Weights of a small GPT-style language model, trained from scratch on English Wikipedia: 15 layers.
Each number is 500 + 25 x the weight over its row's rms, rounded and kept within 0 to 999. Layers, rows and columns count from 0. Numbers have three digits each. The size before them is the row's rms in percent of the matrix's.

# up: layer 5 MLP up, 2304x576, rms 0.0723, rows 500-546, columns 64-127
# down: layer 5 MLP down (transposed), 2304x576, rms 0.0119, rows 500-545, columns 64-127
up500 096:443527552474495495498491503534509506505496487502515510504453526526494518527528521520517518510500479527500529501577505508489516496490504481530486511511494527501477492510525493485468515480547523
down500 089:460511475504478531520526496534508516489493501531481471505516541499518499472517447505488521446511505490505513477478469452493526532529529513545497538469512494499491488557549533496538486529473512
up501 080:509501489523538528502509490514531504510527496478512497510486537495496494514511484477466493537493486472510486499515539498489556536500473558533507482492506500492497517482518453519502476467496539
down501 082:522523492474492475499459535498510489532507489506530493515549463452488512507468488530500515449465528484490515496509428550492490498500517486478483492506519488480558454514480512507507482500518509
up502 085:495485536534532483488468527491509481455520489486482477466513485523496499503525514502515493492480508464515505476535462513505463539476523477497495507479476454502509545495494493540516449520461497
down502 085:496503502470446460498454483489483488492536484526492447451480469469486502475510520508507506498526516531534525505460493522485497494483488512484534482489524515572505486524490477497504482496449470
up503 110:518482465477538513499521516490481538530495539496521520503483496514508516528513489558486526490507502528480504513548515490479519501529483482479475524523524540517488489527486532503507497499518516
down503 109:493503463511550510547536483509517508508481510581532514525501523535472517470471497489519493496522470488505546493517445512469500511509436509498516530482522490497528501451479508494551515512488508
up504 113:503536463520497527455481527527479509488524487531533507483493499474511517509496466485472511449523476507490475453462495455499474484550498506504528496492524521505479466485499488537475443512450504
down504 117:526510513514451476528457533540483538499496532435501509517505479470521488453518500483508504430525460481485514460509517428558456476500503533490486465521498533503567539512479485549493521513553503
up505 103:530526473503532519518500474507460538491512506453481485492475556507500456521510473498541530494540494511531498496487519465506521499482561512467500482516521460525522508526490501477453508526510494
down505 104:519500477487495474532485521537467491478466498524503516506510503515485517482455459505492530501478499509502471504472525477513545501500483530503530475466494526510480465505492472479535532533525481
up506 104:520496486503487472499502518533498548498546515507491501505473550513505502509518522494508549517533529440534522457499492495492506516491511524526503506529493511505492519480435526476445484477435484
down506 110:500527515474493566522508483491500539501526507514514507532507525485494496485522544479506575464517532485496473472466497506503506519445507492515517474519487455553538497508497500496462530519493467
up507 107:495453560479523496513475485478480536521527484490497463512515482523493540513502471506524473529493510483462479481518543494541438540480494507513500469492503507486530515527435513464488511518487452
down507 095:484492530491513508473528545509474526490516517503523471512475468531492448553468527492535434544535541501493491490513510501500523488486529527477481487512519533462500478461499534527548503510512481
up508 110:474500506499475500510524470508532486515484465518509464505495480496507500543539505522523466509533552482514526529508477514482498502493457536473532502480504459498481493508518488525469501494513514
down508 104:482467507503475522479479502490509467487513520499513518497504517499490480521522513501492504510548507487520529480459493534489453541544524502490564493479499525480477489482493463521486509499531485
up509 100:513518520525461505500469513501467484488471516541544487409530490484532478490497491531525488470493461488494530527496495502549514506478491493501516517509464470491464471500534507545497482509503529
down509 107:489521529480484458512533497540497523506513441464546526497538476476474490469529514516505468431479496489544478509515468480487454502477497508496507507525500512434420524503484505487538522486514479
up510 097:522485528550489496514501522510485510603467515482513485520458504473503521489491524494485548474495488517494507481468513496560526469523501487507507532484509499511490457496497493482527489476449511
down510 105:537483478480522466523477531552521515513483485491478538486490500487490467506495477502542477512490476513493458475464523488496505493467477510472472509499533481498539510524498535545504527539512474
up511 092:527512472501513515492482528533507481499505457545477511501538431508492507486529494501540495498490495536497507530515478488532533504474496516496505475515529494535465539505511503510484514450468456
down511 085:473524468544472507524532513494488505520501450486523511499459505513469485513475486486538475489493509549511520529453484468519466484503500520501538457522497465505479467524478508493525480488484520
up512 134:471461516502476510487511508496500499484512540459494496481485500503444526457439532447442526495544521500509506508544481507539491491491538529519488461521472553486494476476490522545531486473501507
down512 120:487496514495531531478484506506535481474488477543483521498480485510535522540515547493518522459537474488507506492508526488506503541554533470469496498466560493519491495513516514470515474493504504
up513 115:579526507478486495514527474532471515487480496501505470511532505503518488486478486505484517494507483470520529502505464513536491483503504523481516509487546442489502475492511508447518527519556500
down513 113:504515521461459502495532464489518481492489526484484508482511479530511490480481504475466536536496494484494499525483505479514444512500473519511492511494496493512496496501501479444498499551498499
up514 093:554547531491485526507514541500521495542466500550473452512495483498482468523446490521481519513496480534513475488511511528492445518513496497503451516509487475496465491490473487478541563463498499
down514 088:518487471484511522498461533551530508496516499498457479506510515493553498532531514461532499487521457509518492508504504521522495569522478507508527470493485502476516473483483538522522514490516557
up515 089:499490497504523510511521511524462490494447541503523460512515457478494507485486495537486486500498497470457488501499484504458492491516508475488500533486534494502525483511496539450462510546547517
down515 088:474465514511482476503495529532532542470497512500490506537537485515477519483523529479513499485488453490488509533566483505483483470481491476477508536508479493485520553537494508516479502504481493
up516 114:517445536549530516482491508519450525452502505526541488515512503485472483441483479508466480481505490512457492522469496478512482506483505493462531484514490521473548490510527492474491494514510506
down516 117:474514527486490520468493461497539480456467458476485523487483500511458457485492478490508510490497527531530464517455488526511502517524481523478532423434540471463507520545536502469523479468488552
up517 104:512496490549470502505493490491480483481498581505521512510536519519511484512489505497483508551535452520518499522502474507510517521523474498475507523508521526512510461486477494527493469476517527
down517 122:458518547461501496528525455491468485494522511522497496488470460484547521492487488497515486547502499531449502486500481492481490478466489499500490476454477504504531483517485496533510544510520538
up518 089:504518523514502556468488461474486502467523495504500477518528464497534480487536480491497494493561443500522530483541532472486458482496473491485536511534475472453540512492470484501498508504524477
down518 088:478479521508496489493496508535501548516528515467510529497511519559485531511514506447506492473469557499523519487481452572531490484518491487547503552480516485579491468497499515497538523532513526
up519 069:498530517514530495536526515552483540526534499513484472514494480459460559520480475500507518493484487500465521460466519482520559499463536543478491494504516535513525437504478452533497456503468505
down519 067:470544508509492499515503520505512504514455516500460467455516500519505433445494506486481515526494470513442493505447480510456492493527520481521487477484476503506497508486444489507534491458452484
up520 089:478464514504516476483470543482501529515512476486483504515472522567532468471545482485456477502496483508449542476490524502470526500502450490491516516489510510486486500499501467522483489512496533
down520 082:472479467503531545482520528499496515534499488491489518488497481498497485497519483501508508505480504479526496464481516476521525487460485532469463477463525507515502487463462462535511478512465585
up521 110:481518495486505500525523534496494485445462537485525459498508495506507521510533495525481481472499531471467492486516477537510461439496457502496496518506574541460513475475519485478511546528495495
down521 101:478513524508489481453527471482512459479492477508474520511456504454533455552477486493534520516510532541504487490478518486462518499484493494540524485428489481483539498459492503482490567538470461
up522 102:502480474472535486465489501499505563499565518488506502491488490520491492530505558454517493479480472497505512513524497496497476475477496496459493460509441523463499502525499511488490544526472462
down522 102:496485480475499485527478481541489504545473498487524502461539494463498535544536487490462519498472522470518478523491550515510481502528489456513506557520494533511505463518486479437542497458463508
up523 104:463488505495516527464508495480507547500461486498470468529495504493484507508466490523493499466509469497466451461489500483514503476495512508492470507527514496539443518517478501457503555495545513
down523 105:511542504515539507486485499457539456510467501551503512513526475468475531504499495554548536511499487468443498514470492473487484477496467499561527509500488508492486456498492527489492551521475471
up524 076:514483494479480477502487547506534529474521477528494504535537478547498514503521462503512503473488480473498488503520542509500499516500553555500549500557505493529496523532516514516511483456475504
down524 075:484523505487526485531495483481483456494537505503471503528485461540448470487498488516475526498535473554479495549433471484470502520491518523514495449510537512519480478524517500463491523493516513
up525 101:532528498486510507510476531467493491532538458493527405458503466441510530506498525496478455502472503493470474527487488478506492487477520503508489526505457489510448537516482476497504489491491499
down525 101:514541495507539513478517496479470493451540517523503481501492486554475516458463500526488487517505467484472531490524492498507486467449498507482515507501490512492509496466474498455492479461507504
up526 102:498476528516473506466485498533533478497516512479476505545530485551495462495504545516470476518529477482474512536469505521505452447516497529529508522560536487495555532543489471482504510491531485
down526 094:500476498524503508454492523491510497512532489539445489510465519482502431467501479497524503525507509525514506511501463528518508522527457469522486482499505463482462501524489483532479497473490464
up527 114:539518526504533485503512550495503502473523466451491451505512540487457523535516509497525483534476527495523503507496504479515544483544471511491501527487476457513518473542539535489478475480552511
down527 114:515531527509485498501496534533492502513509514507529464533473511506483489476501471473497517514498487524510503479494491451471521485518508481488513486500513521493516524491489467485493490545516499
up528 106:468510511486502532502473498494501487461518492517559504479467482496487492485460476518491501445507496492498507522476501504510490530507506516466530498515496497472480486522524479489543466510497498
down528 115:491520448492453540491471483456479483495487534491526508492518483504523512480456488494530515522515512527471506502477482537451521486531466462474554472495481515487505534509467493517526491450510477
up529 081:468478484472492529464502492488462476477529496495509510466534481489465556499441538510466520486524548503493511460486495511446545512528449522517485515510489482547509515509501491519508491439533414
down529 079:512518498525471507496493528479465490551517523496524532531514544524509517479442516529463511494510433500521526527460490496468485514492527507494514487501522537493510480444520459507507467493491523
up530 108:453518499487478489503530422530491486503504477480528484487467511490492470525504451546496503472491469442490483501480508481529463510523484538502491486479482510462497446474491501457525508534508503
down530 099:472482476478532512553474501494514486504473521498526443512539481481498478491555485480462499502482502527511507452507537466495474509537522488571489476510457457504480491479482488512479507480493526
up531 110:494496494525489504520537486454486468463493494498494503498492543488525529484520543526503519490527496488481466503490489459470529530484501525490491483496506472508491501475533527473486469475475453
down531 107:511493512541483453496520466476541513489472494519488547513483514487484533496500497526533529513496534497508484479501563522466529493544483481518488494505490525500509494443506502466470499496497472
up532 109:526536494487487470519469505478482495527483537485500542519501429529498514495480434490508527540510442475496546494507508509531481493494482551461482504555470496488461463519481497505507486506477490
down532 106:486490519468504569509517495507500484522514496495474506497522490500488497542449527477509539507485500505490497472478499501512508531544490481530538514494480465481522503540483487451518496525493449
up533 098:499477484510555529510456535525495535481513515437489520506518533508486487506543472548466497542495513519468526540507486521478515478505517517485513453502496516516477536472511519492477534548491504
down533 094:485482516441494485443526484509484513517496476539535479499510510485481472523554517505488539519466501511520528509475511506509519534519493447527531518480528498467513500502493485491508487508529528
up534 086:531522495493518524534455470485500520530485494531503517470529472534505509555522505487533490532504494509500514502518538525459487508477498507512482508503494511477485531495460440493489447479513489
down534 087:466502553484531503495483513483535481494531513474492515494479518516490508487515494496543514487521470487499479475503522516497504494493524482469473468510529500515515474474484510501526493456518494
up535 094:490549565540461519470494539542472548486475450471502525480495523536520485525483480486499548488510498519495538480499490476502453510504490475508488529468478511537495509517526512500518470489540470
down535 095:498503491481467483442476458507512479478536432506514467479536483510500510507516465521498507517505526546507488491487526518504483521484470452466506512468507513504473544527520479470523490501490501
up536 113:519487517510508485524479476551491514488502450508513460498493501528501480506482476484468492501489504501491485482499534502518542487489508518523484527498522474526490500467513488491465472469495500
down536 109:504454502488479499510491442484496494515518461472515488509522510459476519476509470518527493486512501530471506509455507490493500449516525531500493538511538509541448516509517461533525496502526538
up537 099:527502486505514516502526517550502512508496468525552474476487504472531526488450488480530525505492502548519537503528499447487505539491503564462497473445479555543515489491490507490496488520540499
down537 102:508446518507492481494458516501472454549512502510471492517477540533529485458512478465523547507443483519541460522510500507479527499499507479485522517446523527507500530478499514531481504529512520
up538 095:536512493516482492444522477472505485502478532466492496521514529488506542521542541495558501502459490502484560480516512446474486543503500483525475525446497517541544485512506488497458507461511499
down538 099:500476494497522532508497487540474511523494530509517475473501535527469516553530511512538507457513552492506474482540446462520488491504490522526505488470508484479472473506529493508532514513503478
up539 116:471512518511525518467452521483536515550508493501509486473488494504479489486471537480494544459493448508489498537476458483526549523552498533495499501450475498481500483510480562472488520499514466
down539 111:485522547464455518478460534482520535523476537467541505456493479490433480503529489474490505502469514522511502477518541509488522557538504496513523517502523523510491518545472479489472523474502506
up540 099:519480509443479464499475488524488523498506530509494509558494492525486494551494534481535488476505527508469473490506497471484460453538512535493526502508467551487498512502492471459497499501496487
down540 097:508496500514518480511538542497498517492493519520523506547515480529502510480513474511483501514501491475460564485513510517488510494495499476517509513459525508486494519492514525486482475471492491
up541 095:482461497552454476481482508495523491454468539514524483551501524566486475500509528500518496479483491457483485521512498479474471492472544481490492493492490474442483478500513479483502519494456525
down541 090:492473468529489531527526511542503529513512511484501521491509432496493557514529509423473453538502465484502511496518456496511493469502491467507537488520494507514518481489482484496482540519517529
up542 091:488515537469489494503461527527440523504515530462491484483453488495494506497496465484466516512538505514513528515504492541500536484501572503458527497481492509455499533485518480503480460518463481
down542 082:495478500471461485491493500497531533511473559494528491496421501482549533481473496514525496517504544556488535552471503492509512472486512522480542541490485471537505531477471519546483496465533489
up543 048:494481468521528446492499506524467507477516532483488470440484490512506447481521517463477471485502493475509508475456458517503529512493476511517503513519485487489486491445530510534509492466489476
down543 052:505507479486498528503491507509495495507510471513517489515466483509519524510515451495519527501530517474495487522514476487514453496532538545491532511523498494503543505499486500505472481508479480
up544 110:490493480502524479500474456511545457523474506548486496497534467548485511476446545510501492557546460499528516489502481550509527540533485497510500475512488494479497485510486492467455488499485485
down544 111:484504538484496523522510460485526498477456552525507530507526483504529474506430492470546514549523498476541487475475500500542502522531487519526513494483532520502452494502544516495497492505500475
up545 114:528489518529478491509515535504517484524498529454496508496533476516532484500497474513466526485508529473461522507516495473534535528509487550478493492501459489506509474472552525490518454447503494
down545 105:539510526501516544505467478459553496493493500500528468478492526476506503495511470537510536568498460502539497483504542457525524475527519542534498521507510500469472515491474457492487487463526488
up546 099:485463458552535482532490514483482541534479511488477491489470481503509525494475502543499453537480509508522448466487495489474508511506511501542512502524508496486508496500506479548488477468472445